Weights of a small GPT-style language model, trained from scratch on English Wikipedia.
Size: 10 layers, width 512, 8 heads of 64, vocabulary 15958.
Architecture: LayerNorm before each block, rotary positions, no biases in attention or MLP, untied embeddings, local attention windows, shifted keys, learned residual scales, capped logits.
Training: a variant of Adam for these matrices, 701M tokens.
Each number is 128 + 32 x the weight over its row's rms, rounded and kept within 0 to 255. Layers, rows and columns count from 0. Numbers have three digits each. The size before them is the row's rms in percent of the matrix's.

# layer 6 attention value, 512x512, rms 0.0202, rows 0-191, columns 352-383
081:114126091097176165122173125141120101206128140152084124076102121125107124175120192140136133114153
092:133134185098107089151162153121175122112098137134100130092073119137135110084112116138096176134117
088:157094147154102109098151122185130159097102123047165133165106156084175126121132131123132133111156
089:106140115150160133056179115198162068148082147145070169099123126103070044094117142120112099103131
071:131124109101120191073140140138075094097144129169104093098122147092109157145124115146096096210138
080:101106116104159129171174072105125189159097125071098078129114155148136103109160155158173172112104
090:159144097154103062097102072116134150085101141115191078113062096193136088079105093151109182118147
091:098196169186179144156101114152109100122141158127142164100079119175128056120149113114116122139123
092:131186142137129133060161131174112140116107136151107201139148148088155087138126175148179084106129
099:143126211147138128094085155113130083169242119135131118136052167134115170155158100099128139104154
089:127160133113182173127105142160119073074100129083148094180080138167107107157130077112151174094202
079:149182146162096152067088164168121100108161131133137106113115126119093180148134140105124060167136
074:107104200117089111072097148171167094113170163194135161138153124092099178123098129125094054142126
079:138178149143130088139113119157055115163167135116104146147165144139129094133135128114172115170079
103:123109063135146088184113108145141176126098124135124116123229114165122133103133151147112143135077
076:143097165140130099099133110158114124072206160144087103124191121130091136089162128132115088186105
090:128140115103131115171144129085157129151161135150120095124155148088076137150100131115103162086157
072:130156126104185137076175152116048089193139125130140132152104119154158092156143136161154108112155
087:107113184106130162083099133135080080071163137138140055102117149109107167173128154130149065119109
076:141127162098120126088132153066089147206115130125145084125114087117173120083138132162155148148094
086:094122106058142111171123152141102112118183145111138140125161138134124135093145075159124078147092
084:200138114155084114105084172111105144110118087061188123152114139088145142129135112128171145137105
082:154138101122102097123123171162198141079101125151141202141121116116153123139092093121097161137146
089:146117140134138137171079130051067126234167093053132119174142137167174104152150105124143118096154
083:161131098092134181138140107131176161165065120070122104167032114128130085105122105117191210117115
091:108117170027144117150030152175136132119147157113123159167034121183143103127156042141104114128142
089:124134136098137142129156133142126138131141108104130129117109171094106113185128184157157152055163
079:122153148146123056156111142103097122102165139136126158122211134162157159098158118138059063162139
085:145114113171131133184131127083175133153082117129116127130144145096141113121113126120112172133066
078:129122131108149100175134146130121117127098107132131140129164137208134150157145150172111139115156
085:119100103126137127183114164095115129108125119107163078139144149150099157107116150119135161113132
079:153142152167087167028136125149137131073094120118138102115110137052081102121074157078179093129085
089:156123126132120128122147147084149144182086109086164092210113126166163096074129089116169205140112
086:133089131094110078177110152123112151050128141169142170147182110111137110100096107112064160106120
081:138121154141083065125143155122201132146167082162151098117149108149104129080110130143119119140096
079:145103171115120198104117163138100112123175171107123091145076127131076180146188094144116104183149
091:124170149108125072156111106066094150101183141081179079175100135110180139157126143151136147124188
079:158208135187106150159120092095145153036114145117155102109132113152119139110150081125176120148132
080:127121133137157171111153115129168097139123132118097146140067140121123072153122121102156188109131
100:170130107146119066038137114159132135089111155193123096116152109078134134104107202120152100160053
095:165091113122147147122126122066160151110123125150129088101120125145143121104131133151122128147146
087:112121178127153094201118133118157180122162158121104164132149118115141157120169125106123148110072
089:131110101091100138152117133134121149111098114128206130166137134144219110153093171132095108159153
084:141105195183118165086087101102067096149177135101139105130128182111086127123123174100138076126083
081:133088188132148101107167141170127111102141165198106169111125139103051079068175127106104124106054
080:115051134093140121077128100180141132133134147092077149124166168108112156208138164151151084086170
089:123146162108148115156153117115135093171153128109134164136140130093108109113145097115139105108155
072:139163148120133095098153109091129141138157139079154093104059133093122159130128144115145167141089
083:110129203128094133182120140081034162131213135114139123105163159125118148129147156153135054109110
085:134139142129155176071147057156124123139166125153070150103095136121079169121115083106119137116155
089:139105104109131184170118151156068119081097154111180163110113150184084119145162154147090110126187
087:108100049136136141147108124117115143147141128155146150113204098173097126107118165141118071109169
089:109152057119138167138148164137128115151065090106131140107115123151174096186079171087111116113136
090:091137144090140087141127081165125141122117117126130190099132096114176119181070155126100091109131
089:134039133103112143132162132158126169094064117155099148136220142080101112107096175154128090082114
095:093109251106097098131104106162134114147146153178091129120095142107125111090136138084106095159115
070:175098064208106134120138122127142163136136099093107107099174155091149154131124154108173111118087
098:096086122188127092142136095148094129080096104109142121107179146130129125142115130102112099098078
094:082147132067133103146128111171132136085112147146137155107132109152176148128118143155128028153080
086:114096124123142102129123091107181170088132139114078147148089100077133145166133132088114198170078
089:130083085104110111111168100121100155137114115185066123101161109100091082066132107179074115155144
081:137141122194087125070165164160088092174133096141119114140174112145084148105135148117101083166113
076:176107133179107138082136119104167115169124109124112170149128122095159161148110109136152095145194
086:170133132172143120081147151111124098168137102129149120116082149044149114107171058140130209114117
113:134150106155103120065126139121164174196154139112171163140136100131159161124119155081148117096139
114:095148156119140169167169143104140199172108126114122188104111069099184089112106102149133159149106
116:137124113146142127111156186124083112189151193051162096123218119148188177150179160109083118067118
117:070100127136096229171141194085142145142137118152098125110136134106092166084139146112113149139110
106:151105113096096130120105136172124157164110080123153149129084188087123162101143083122094137161162
112:173074100104159133129134086128179097171128151149099102107100096147126107161117093114104117150134
111:124133149127116159108110123145099068097102139181106090108084168180077067147124143116126163076147
106:142103183050085130103094124169083105164153152122199162156115132121168185142168144136099077115091
114:109166133088101075173125076097057202134115145155134197122159113151124149092177139149087120090059
104:107154094096109053135136140138098127078118136117088083088095104120125166074122105129108194170069
113:084134138086068153135185131144130142157181179140130153099140073148170136085140177119066089145080
102:083180136136103082098121135162121115105095161095149163143129121120178107181129123144117158174091
098:139130168134116124120173155119100105149116159131165216150145127112120180111204165076098122159042
104:137118083116118145141114126119196148172130100089171147155152124130138179135141160064152113110082
106:139060130108167106101107117126176145130111110112142088147180094133125136172158133105103098131136
102:150099103108119091125107108153152146130136113091142109121109157172179118129074105119074162156105
104:131136129144111092129134145159092117089162195109106117099164146150160091117128130132101158080153
114:150156215128097055155161129116120087066124172161100186077167147144156132145159127172132187125045
108:148209091160133122149141136102091111171132125169116161078103115098111139100129167159154092125117
099:109080160131147101058178175159146141148162114129168195144150135166115080124132055134149131115154
108:168140047132145133038119095132076085142122137093163104153094140155127145147110091143137143154162
110:083086128132173142166102155097158184105121131104125092115209116136153082128137136109176122064136
100:128132139100122115170094141151170172108109079150129160115083099149125101140119168144093116140102
100:154097112107103114101140070144157119099118131139149160133165119125131133137163172099220089132104
116:135093160110115085116130176155116108155126102102176114132131156106172127176096087092147153138110
095:159134090133117153173083138127169168132093127073119102134170181137133146107101113101142102108183
116:108160136181126118089100172078180132150078116123163147129126166129127102141122153079119143127149
111:161136057135137139047184111141152141161156088173126183127073082123118104111111078170152154181163
106:172192135118158065125107136190067192156152119162120106096111165131188154062157137117095165154133
104:127162127137132110055080206118150126133089128101157093134110147109125078129129138087129151120143
116:123144118108154148056114121132129196186157084124107168151126090139095165140141085099148133162131
103:093148189168038117119173130174119145161111166171129164109139132167146141122151151123144123105110
108:134104115108121134092105161135099106094159145137087149133117124195102155119154155111110114133148
103:145116124174104132149130105105203147136065098069122121165172118128132083171135153142141081108122
101:101145137121076114069110115187181105074159111220151127187065117126136114054111101130136092132180
103:114185133127104120150066135142125122134098112202193111125074131134115118117128156105115116131136
096:173143080118092152128163122129137108106117130108137123125099155154148156126147120169125112183135
111:121085135084217135175111130091147090091105108154097111142187082140112153159153139139107088146119
116:134133073126152145088133101153134064158104155112085111110103150140164151145109121084125162138182
106:085121109108168110157115154122136104097115157100130117139202093118086126182155206115125122150087
101:147095082157174166133063102085177116103157147129119089152200113168097066138106124123126106126156
107:150123083111083078091129095103170108127149088133108145121122155128138093095132099138164093160142
118:150069121139136166085149111138139080099139147126172091150145121155098130136151134106133119136157
119:137106121144161183150063076073127154136140102122093114124130151120100170119143126118060114136138
110:134117126149100127157113087111177101225126085110106190101154128077102147104137139141078087122091
105:132219199132115103114124149116069117154163158144152155128151128131209141161163178155112152138049
103:134137187172123092120129080147120147124119147083083175156156125116134124211159167146130112063089
110:144121129142092116131121097137171126155159127152113124091167152122130136180094141104150146086105
112:153127104152129169170170135137159072113148151113135165113144054129160154186131105124140088157114
103:132142108138133173126155098071136064076116162167109170150147088093126136148149164140142118124112
110:171116148102105161157110080161178100130099122083126168140075160108143151140145164132064096166100
109:152113122150147147071094123125138143139195129079088116148113146185134053153103099114095111065157
105:129143131144163203116162151109153111140146145104113162151123149160138087133119146080166187081115
111:153124146130133146062137115137085064054117151193142132145157092110128168179131167154154173196109
097:135129068103134162108075127150147162241142150104155127115139105143120130074145061090138129110170
104:091106193091134169212152150119058122116107146108143137124160139117100140116146150152081144156064
111:100159118187077137113122122143170186102109150115159137123112184118160121074133141098123147182108
105:153172078111120105126139137093142133123131086132154179107187154137186129107141194106144140143092
108:143105106142200142119149127127164117084080070114135091094118109145090143122115118122168118131149
109:145128081101133149073197118108081029162149137086161146112145145082126135141126122183156108168144
109:130187093149087144115116135099117093076112156098105130107142150121146108140146172163139162150121
114:136104160093116157115144140144153127110106134167164145121105066108094105144123106132150143163134
097:124120193191154144197136134103105136124100121069145095127157152111157135170169184101135131115103
116:173136121097111102106113173124175137140148092155150139086111103108144139127112080181129168157140
099:073125169118120172107132127156148076087155115138105124136125119103114071141149122137137113084144
093:166177076097172099096109080140110140153168134128142179124141128138086132115117114133180186088102
102:119151171175133128114103171123168062106126124137047100141145128167061106159118124115154168158169
098:136105126085131072103155172078181128076147156114155123083079104121157125138105072123158108157073
076:165151096077167193103159127090110112095168128147125121146133179075100137110121119154155048207158
085:212098051081116189131150075089135143104141132131136156155095196085100105118129099111141100201138
094:125117110135148063085104118172141141094184143112120155095077096124094141151092118081123144137123
095:176098113116135166151192079135171162127172137189182115123180140123115165119092113142159098174122
070:126148094115181166130087139155117143119118160150107097111138116097025162121077084143164064203138
087:087148130159094135217088108133074101134125040097201091128152103151168095136103155183114129102094
076:135100188124121084158104149133182100175099130138097101113128130191143105169133126123092180112116
085:173093083145133097163122077067133068084168111133121141160085156137119122114131143147171140159156
101:125142085147170110109110114174136138109156168102105125110136069094079140128097088128140161087125
104:113083130128105045128132097121093175109091161088112128131132154092063110127142104107062116177116
073:135182128150162161124090145151129098096099125125057105170105155113110142109063128164111138111114
080:134082110130176142096165097092115125117152156135132129158132207064137141120130143127212102161148
093:116116111146128106171088136113136192127141143063160156134090129166092175143143120091143150175167
088:150166126129179124127165116103133163089083100111105159102136196149100103085131147140159171159141
099:143155095130102120103149127163077108120187129172172129136151084173073181112117093161135131142166
101:143125165099153109150121125102075093134131117062157134121091206161129189154130175157161138155129
104:114093145151088181111088149147143158090154115211130085160137115177156146187137164124087147076084
099:139128145138144093042222155198133151095163143137110165108164146101166116086153144120173120119114
095:113121101138102171151087171154097072120159106115101139132137121119110149164065183159109138127129
097:118130184173093146167140131125072115135106131106145122137145112143129163166092111166150075106117
092:126161155101128147106197147141091101107156072190129121112118174093108137081122137140155114103140
096:121100100158107137119104149125078175045099163120161118092111077168147079102098126142164117153058
091:156135122124160120132148094170113081120168145104125180104077063121173120173148082119125077062108
097:115145119123139110075082101104087162082117157111103111151121081109121156167082183099148138129152
100:117131142166138150205151182078160162154086120108126130155126164107160099180121139091091092090126
091:106129134103088112106154071175134090142138160124075176160158124151079136118146118086154153151157
092:088127153099072101064148126143132097088120106163130059162168153138153098143102182167102125088145
103:086136167136149117078140159160159117146131142192147147113170079129147118116108078184108121086139
093:110102161180151122166133139108136159159110184078086141135061186120098160146162156116179129183114
093:147068166084100136092130154143131082067161105119159115120125119135202074138134151136122091096119
095:131109101113162142103170112051172106147121168091155131088168159101144182127131146121109135074126
101:100089133080160202114083167122143182127120145202128142143141057115146122117190148165115133135143
094:151101119117132118116125076193158147124129133213131122104156104132106100080159096170141150147105
100:124122127172121138161139130123136196127138117148101126112020123114134154139137196101107102184069
089:128083140107128193158125140155132099166123143161119163087091108151153079156181107138152108064097
089:136148107115165150101095082151074114171101110130114152111158174135135103111113154184185150090114
087:116110178154045095194121116110170103151068115080101105168087126153178094133162166125095156121122
079:139151090102201183074128150193118144117165158152160182088139111111095157135088080153143110139130
106:171118146107108086173154199070124084121122120130161154153110106167128187136107110107091123128164
101:167155188114103160109146064175123144087161118113157130119167098137133086149129100136187110179128
098:115092126121099155103111077194091113105097154164171120089173110126108135088087087170158104137152
102:165137121112172148107130102142165140152200114126151147139130177135126133113083150142131141086128
090:106140096125084111157106184191136115169146138088117144175133070136132121135160130108139106140077
101:117113130135115079143130104092081064089162116124134138120133146173120155156117128085137150154172
082:120120155172124147194105155128114125123135106125197132101167098118167129142122133201085110084121
076:114086158115099072188155083102136158164148097087136129132124130144139099152181150104119181092108
098:165137119134113085147129065149130143154159103149139117146085143104122190142105181126110083197123
103:151107107137133098077145059145134184082131158119138110137131110063121058111142130114137133126091
104:153115137122086088118107090161098111049130126107149117103116110095144135161107142155148085091118
099:123137109136098113157102132049119173082149093110140129135152115132117145121107096135106113133126
097:091126172141119084098170148139061153102080105150127073098149139107145110105149142131076147129144
099:097121112159131046138080108178090079137165129148116128119145142152082224167077170152124149112117
100:111070115099112108168088159072171119115171186093087154144082126107126170148162127058102142204156
096:139128132135185077124160106124150138073115095090136168103084088138167004134156136095149112133106
092:129136093155122127156164168093088100131117132101104094131107149059124132064142133087103112182165
105:161133120135148138028140107093113127126175093144087136116167131072130129133153135144147133040126
094:132108147063137151024155130106145110132123168142089093113165143112144116122141146126184090153153
085:087180090123161126141109209154129105178154074153097157104145125146076100077144129111131138126134
101:113127133093111095085176099102110109095138099145127135124075149060154140141126172124137081169135
082:171124146115095095174085170157129121143123073110121120139075126190136121151140147144128097076060